python train.py --d_model=160 --norm="rmsnorm" --qk_norm=false --parallel_block=false --lr=0.00255 --beta2=0.95 --seq_len=256
Each number is 200 + 20 x the weight over the matrix's rms, rounded and kept within 0 to 999. Layers, rows and columns count from 0.

# gate: layer 8 MLP gate, 640x160, rms 0.149, rows 522-535, columns 80-159
# up: layer 8 MLP up, 640x160, rms 0.145, rows 522-534, columns 80-159
# down: layer 8 MLP down (transposed), 640x160, rms 0.137, rows 522-534, columns 80-159
gate522,215,227,187,173,218,216,192,178,194,216,209,219,181,178,207,187,193,205,174,179,167,209,205,204,216,203,180,219,220,183,236,206,175,205,192,245,168,211,196,217,196,198,192,195,195,210,185,196,200,196,216,197,196,204,172,192,208,179,227,228,198,204,167,242,187,177,197,205,213,209,212,215,210,199,215,199,205,223,172,203
up522,200,204,192,166,197,230,188,219,169,167,208,215,225,188,169,198,209,181,190,217,221,178,200,210,205,238,178,189,196,203,197,201,175,234,165,179,201,201,264,185,202,193,175,161,217,207,215,189,176,214,210,208,209,189,195,165,195,204,185,185,196,147,198,194,183,205,183,194,208,186,160,182,204,182,184,195,208,206,167,157
down522,214,197,186,159,207,212,191,215,204,208,181,207,187,212,219,168,207,200,197,201,200,211,217,177,202,194,212,228,199,237,203,188,222,221,208,193,209,223,209,190,213,213,217,214,214,207,203,186,197,197,228,182,215,213,203,228,221,215,236,193,197,223,199,176,234,201,183,176,202,213,211,165,213,223,255,212,195,198,207,210
gate523,210,167,158,178,152,215,210,212,181,204,181,185,216,221,230,221,206,175,224,227,187,194,199,210,188,183,214,185,204,171,223,230,236,229,242,189,161,248,200,190,193,209,165,207,214,179,227,182,167,196,203,197,199,166,237,230,196,213,197,190,176,214,227,213,181,190,207,194,180,175,210,198,190,196,198,239,217,194,149,199
up523,184,182,216,177,169,210,164,210,226,194,189,143,196,172,222,206,155,176,227,190,184,220,197,213,208,220,132,181,221,206,208,193,241,200,178,199,168,199,227,218,189,183,228,192,216,216,203,225,171,195,192,179,244,219,197,175,205,207,229,219,191,182,198,204,185,189,238,209,219,202,197,211,206,213,184,250,196,218,179,192
down523,214,223,218,221,186,163,207,237,187,228,214,175,213,209,190,209,197,197,189,207,200,155,175,188,220,204,185,202,183,196,200,201,225,171,197,208,238,182,225,168,213,202,231,195,180,203,196,174,216,208,191,124,172,196,181,198,219,190,199,207,255,180,188,203,184,188,191,205,183,196,218,157,218,200,213,257,230,203,211,180
gate524,202,169,227,173,234,223,181,211,211,218,178,179,210,205,220,202,215,175,207,178,172,187,202,179,194,227,188,204,188,232,168,206,192,209,209,197,199,217,203,204,192,225,198,194,201,190,209,185,173,224,185,169,190,193,197,193,219,211,166,178,171,224,209,191,200,221,186,173,179,191,197,175,199,220,191,192,192,215,191,185
up524,188,184,178,185,200,232,198,195,188,218,196,240,188,229,203,188,175,196,194,226,185,151,218,202,170,177,223,205,173,169,219,196,244,203,217,184,200,208,167,169,203,200,223,182,206,191,196,206,172,144,186,257,193,230,161,199,198,173,185,177,223,194,166,193,249,165,176,207,228,213,206,212,190,221,184,168,234,183,189,195
down524,192,194,186,188,170,185,219,194,229,204,174,184,199,176,184,181,217,144,200,195,166,207,174,195,200,197,188,195,201,199,208,195,230,190,204,226,228,189,182,192,183,195,225,175,212,213,230,225,231,163,182,232,206,192,234,202,241,201,210,203,214,200,234,201,188,243,189,236,230,173,182,205,219,217,196,173,237,214,210,216
gate525,215,193,203,195,217,160,189,237,205,202,204,211,181,169,233,198,197,184,213,157,213,201,201,180,166,201,195,183,191,225,169,187,187,169,184,178,202,181,186,205,152,181,231,206,210,183,195,232,205,196,234,194,207,190,214,191,217,212,211,224,187,248,201,204,205,169,237,189,192,238,211,189,134,190,203,207,171,160,225,188
up525,200,207,215,198,226,199,180,216,206,226,209,185,187,198,204,203,180,186,193,200,208,219,190,204,177,201,216,200,243,190,235,177,191,219,205,194,223,182,209,191,209,135,173,164,206,203,212,174,199,213,252,204,199,198,238,191,199,207,173,210,167,174,191,206,207,202,177,199,227,217,235,214,226,201,204,201,181,235,220,244
down525,219,195,176,210,204,230,204,200,204,200,194,212,185,193,174,201,171,215,189,165,192,207,186,225,200,195,213,224,223,184,207,182,227,207,168,154,241,203,224,189,171,182,197,201,173,204,200,230,186,170,194,173,222,208,223,189,203,216,172,195,192,103,190,233,193,234,180,204,201,217,188,185,200,201,182,226,193,202,161,178
gate526,204,222,219,213,238,229,180,203,202,241,198,191,209,183,154,164,164,172,209,185,191,173,191,171,205,210,207,168,224,200,196,187,203,188,192,181,200,161,218,170,167,193,234,186,226,187,198,211,184,231,199,203,198,181,188,196,224,181,190,197,217,192,170,197,159,206,205,202,232,144,209,183,154,227,205,193,210,174,211,220
up526,179,178,227,187,190,184,192,200,225,169,204,201,185,205,202,228,232,187,216,203,204,198,205,191,217,175,195,218,204,170,162,211,177,202,212,186,184,200,176,243,257,215,202,209,215,213,189,179,165,180,229,196,177,201,201,200,232,190,195,192,186,194,195,191,233,211,222,208,213,195,217,195,219,192,215,203,214,185,158,199
down526,161,201,226,211,217,239,226,230,198,206,201,212,198,224,195,210,184,182,179,170,181,205,187,214,200,234,200,197,187,163,216,173,207,220,204,208,177,196,217,202,229,232,188,188,176,205,235,237,215,208,194,177,230,203,212,197,177,206,215,223,193,189,207,201,176,210,225,206,248,210,216,224,186,183,178,201,185,193,185,206
gate527,205,198,213,193,204,215,187,216,208,208,194,194,179,200,202,172,156,204,203,208,221,206,207,213,191,202,202,190,183,189,211,187,182,207,217,225,184,186,193,240,189,235,211,174,210,221,207,188,198,212,214,187,192,221,190,199,172,205,164,223,179,208,192,182,252,217,208,182,208,251,212,195,222,225,191,200,192,207,196,181
up527,180,214,216,169,201,205,201,215,205,206,194,193,221,189,203,222,213,213,234,179,217,194,194,188,220,203,219,205,180,239,188,191,188,193,185,194,207,196,193,175,190,165,190,233,178,179,209,223,160,172,165,171,221,162,177,184,203,166,209,212,232,159,205,204,213,202,184,206,174,164,183,186,221,189,210,182,212,220,206,195
down527,179,184,154,195,179,198,207,210,177,217,229,197,220,177,188,208,233,175,226,212,185,220,209,171,209,208,214,231,187,170,167,200,218,214,180,198,197,193,193,207,188,173,161,209,184,190,219,207,181,206,178,216,191,190,194,216,184,197,214,216,178,180,184,180,170,189,187,189,212,192,182,190,182,236,206,211,184,174,228,212
gate528,189,230,166,197,183,232,208,219,196,218,163,182,224,179,172,221,185,177,205,169,187,203,193,222,221,188,181,190,171,188,221,157,216,188,190,192,165,250,226,215,175,153,158,172,176,249,217,185,216,211,190,221,192,214,173,187,180,198,211,231,224,217,207,210,206,223,178,193,163,180,182,197,209,202,210,170,222,210,212,191
up528,177,230,174,180,198,214,220,201,178,187,156,191,184,176,139,197,205,186,160,180,204,200,209,191,184,206,218,187,169,195,189,166,224,185,210,192,183,201,206,194,201,177,180,196,173,222,199,194,227,181,179,225,241,212,206,211,188,190,209,205,225,198,198,217,188,211,220,217,192,163,174,208,200,231,200,210,207,222,208,186
down528,220,210,162,188,239,186,225,194,205,206,232,217,220,201,167,166,203,193,206,175,205,211,191,176,169,190,221,187,231,196,199,189,206,194,198,196,214,246,212,222,178,181,199,204,207,212,178,197,205,219,168,200,178,207,213,177,231,202,203,164,222,173,204,205,192,225,216,196,202,223,204,198,221,214,188,185,177,227,168,232
gate529,193,251,182,241,178,204,183,162,168,230,188,225,220,231,201,186,203,246,192,206,208,162,217,188,159,200,221,190,189,169,185,199,179,211,183,192,208,213,173,192,196,177,198,186,194,183,151,197,162,236,170,214,208,215,196,211,217,200,220,217,209,225,191,196,208,202,232,190,196,193,192,153,176,222,201,179,228,187,222,193
up529,162,227,179,225,172,214,190,189,154,191,174,215,177,204,179,213,198,217,192,198,217,197,173,176,202,187,160,210,180,204,180,209,218,185,165,180,222,208,206,212,178,198,205,187,200,198,183,199,225,182,177,205,204,211,228,206,179,214,193,170,215,239,227,229,204,211,213,191,199,198,230,230,207,207,184,198,177,209,247,189
down529,196,198,217,192,221,225,184,217,176,208,189,190,197,198,189,199,217,231,187,156,228,194,186,185,191,207,200,190,191,226,202,161,199,232,171,181,252,206,217,204,187,187,211,192,210,227,180,187,205,227,199,196,211,204,196,216,203,211,167,217,188,209,214,173,200,209,230,180,183,190,167,212,190,182,205,221,165,185,240,227
gate530,198,180,198,211,203,197,235,190,196,176,194,201,196,175,205,189,213,198,192,227,206,197,221,189,184,218,221,202,196,199,178,184,200,182,194,214,191,219,200,177,182,203,185,195,177,194,193,222,213,173,203,190,204,179,212,234,165,212,220,231,211,177,187,207,201,219,179,214,192,185,188,194,203,163,190,214,191,175,204,177
up530,193,185,220,205,202,218,164,203,196,194,157,206,195,205,188,168,193,194,206,177,211,184,183,211,220,209,161,179,201,231,187,209,199,206,209,172,203,189,197,197,223,229,214,203,223,220,224,176,187,214,193,190,204,213,215,177,217,237,210,175,164,201,204,188,191,230,228,207,186,239,231,241,205,208,181,159,219,201,171,200
down530,212,201,180,225,202,213,169,218,182,200,189,211,207,207,209,186,154,194,181,180,184,159,199,241,221,227,184,197,201,176,174,228,198,191,175,226,206,231,182,213,184,229,167,156,175,194,179,210,193,211,223,187,214,186,226,231,191,235,240,178,176,187,184,193,199,229,227,215,259,202,208,237,184,190,204,183,196,185,169,187
gate531,213,214,191,226,225,189,204,206,195,195,175,166,182,191,217,183,209,197,210,209,202,220,216,225,197,211,200,221,208,179,209,201,205,190,183,227,191,210,193,187,216,185,164,219,208,208,202,202,201,190,229,196,168,193,163,185,186,211,219,215,182,196,171,198,199,207,222,213,187,180,222,217,218,161,172,192,195,177,193,187
up531,220,237,175,210,216,192,175,219,188,211,177,195,228,200,221,205,211,171,213,190,205,212,210,202,182,195,222,243,203,188,224,202,207,205,223,212,194,197,184,184,197,200,185,176,197,192,205,219,237,199,229,201,187,196,202,179,193,200,230,203,196,212,181,211,213,175,223,227,202,203,198,197,213,150,191,205,182,186,215,218
down531,187,245,169,177,201,181,197,216,190,201,193,198,195,192,187,213,218,200,191,199,197,179,201,215,182,189,215,168,236,194,208,186,197,214,210,192,201,176,197,188,224,197,207,197,201,205,204,185,200,178,183,197,198,218,205,189,214,205,169,199,228,200,194,217,214,210,202,196,207,216,154,188,207,212,185,218,191,239,222,211
gate532,192,211,172,196,174,205,187,212,186,165,199,225,180,220,223,209,225,207,184,185,190,206,213,258,210,197,215,181,185,177,180,152,145,218,187,192,195,233,235,185,203,188,200,230,178,201,179,190,213,168,196,189,226,168,194,226,203,212,176,201,191,224,158,173,187,192,196,214,163,151,197,191,219,193,178,212,231,245,193,229
up532,206,189,192,201,177,231,191,169,221,209,218,222,217,188,185,214,217,223,241,205,191,173,207,232,176,183,202,175,199,221,211,173,185,202,205,195,226,206,189,228,187,144,204,223,198,180,194,219,171,218,212,181,197,224,164,214,179,205,226,168,196,207,211,181,229,198,215,176,143,213,170,173,168,196,225,171,207,232,180,219
down532,207,200,218,227,252,184,217,209,236,196,180,155,221,163,208,194,212,197,183,205,217,187,224,209,174,175,174,189,204,226,195,192,173,198,244,200,189,193,183,196,185,197,242,203,178,215,165,206,198,220,220,219,217,209,169,198,191,210,195,193,212,178,215,204,222,177,196,203,198,160,218,170,203,193,206,205,203,205,231,181
gate533,222,190,222,179,202,205,238,197,211,250,192,175,178,198,181,187,232,214,187,173,207,197,194,227,218,214,207,224,192,207,196,245,189,188,203,192,202,228,206,213,213,212,199,228,223,221,158,180,180,202,212,199,239,175,193,180,221,228,201,203,187,206,194,176,201,208,223,181,218,215,243,208,203,231,218,194,230,202,186,193
up533,219,214,211,213,202,167,165,231,210,181,203,192,218,217,211,209,187,175,179,217,212,215,182,192,200,200,173,222,166,197,185,204,193,175,168,207,201,219,170,199,225,205,202,188,226,193,200,217,174,201,195,179,181,183,209,175,205,211,202,177,199,165,214,206,216,185,203,218,230,209,174,200,208,173,222,266,194,209,225,205
down533,177,194,194,183,208,204,154,223,198,237,241,210,158,197,194,191,179,209,188,189,180,192,207,183,213,231,226,226,182,195,225,215,219,180,193,193,220,185,189,160,207,244,212,211,172,201,195,212,236,205,196,179,203,200,192,193,182,184,203,202,213,184,195,173,203,168,222,167,244,226,202,197,203,173,146,217,167,190,234,195
gate534,199,191,234,201,178,238,192,232,198,212,172,171,228,190,183,230,175,189,163,228,194,193,217,189,192,177,201,213,189,211,193,195,219,205,203,207,179,196,171,176,212,202,242,226,196,219,183,183,167,225,197,187,231,204,205,170,223,229,209,169,164,204,198,157,186,192,172,174,197,207,196,188,187,164,201,199,175,151,207,158
up534,194,218,185,209,236,199,207,204,216,224,227,202,157,163,173,183,191,217,202,174,182,204,194,184,198,192,186,202,228,203,201,225,165,171,193,214,198,212,230,184,220,189,173,167,163,210,207,212,216,198,201,199,199,153,199,174,202,185,219,222,243,195,223,188,178,220,183,201,203,220,182,184,204,196,220,201,179,181,208,238
down534,182,214,209,206,216,201,191,174,161,194,214,211,171,223,176,193,197,182,158,211,196,194,222,196,188,223,172,227,208,200,174,189,170,206,201,194,214,194,194,180,202,171,215,215,235,169,183,209,212,188,254,211,183,195,224,225,142,205,232,176,183,230,204,188,199,191,207,216,210,220,181,158,227,202,181,225,211,201,177,176
gate535,186,201,163,212,196,220,175,192,170,183,185,202,200,213,220,185,204,209,184,234,203,187,176,220,187,212,215,211,210,227,188,220,171,188,198,210,187,200,202,208,209,181,217,182,207,193,203,186,159,185,154,199,205,199,185,234,231,226,175,186,225,154,185,233,230,213,188,182,191,188,182,175,192,222,160,215,196,216,176,185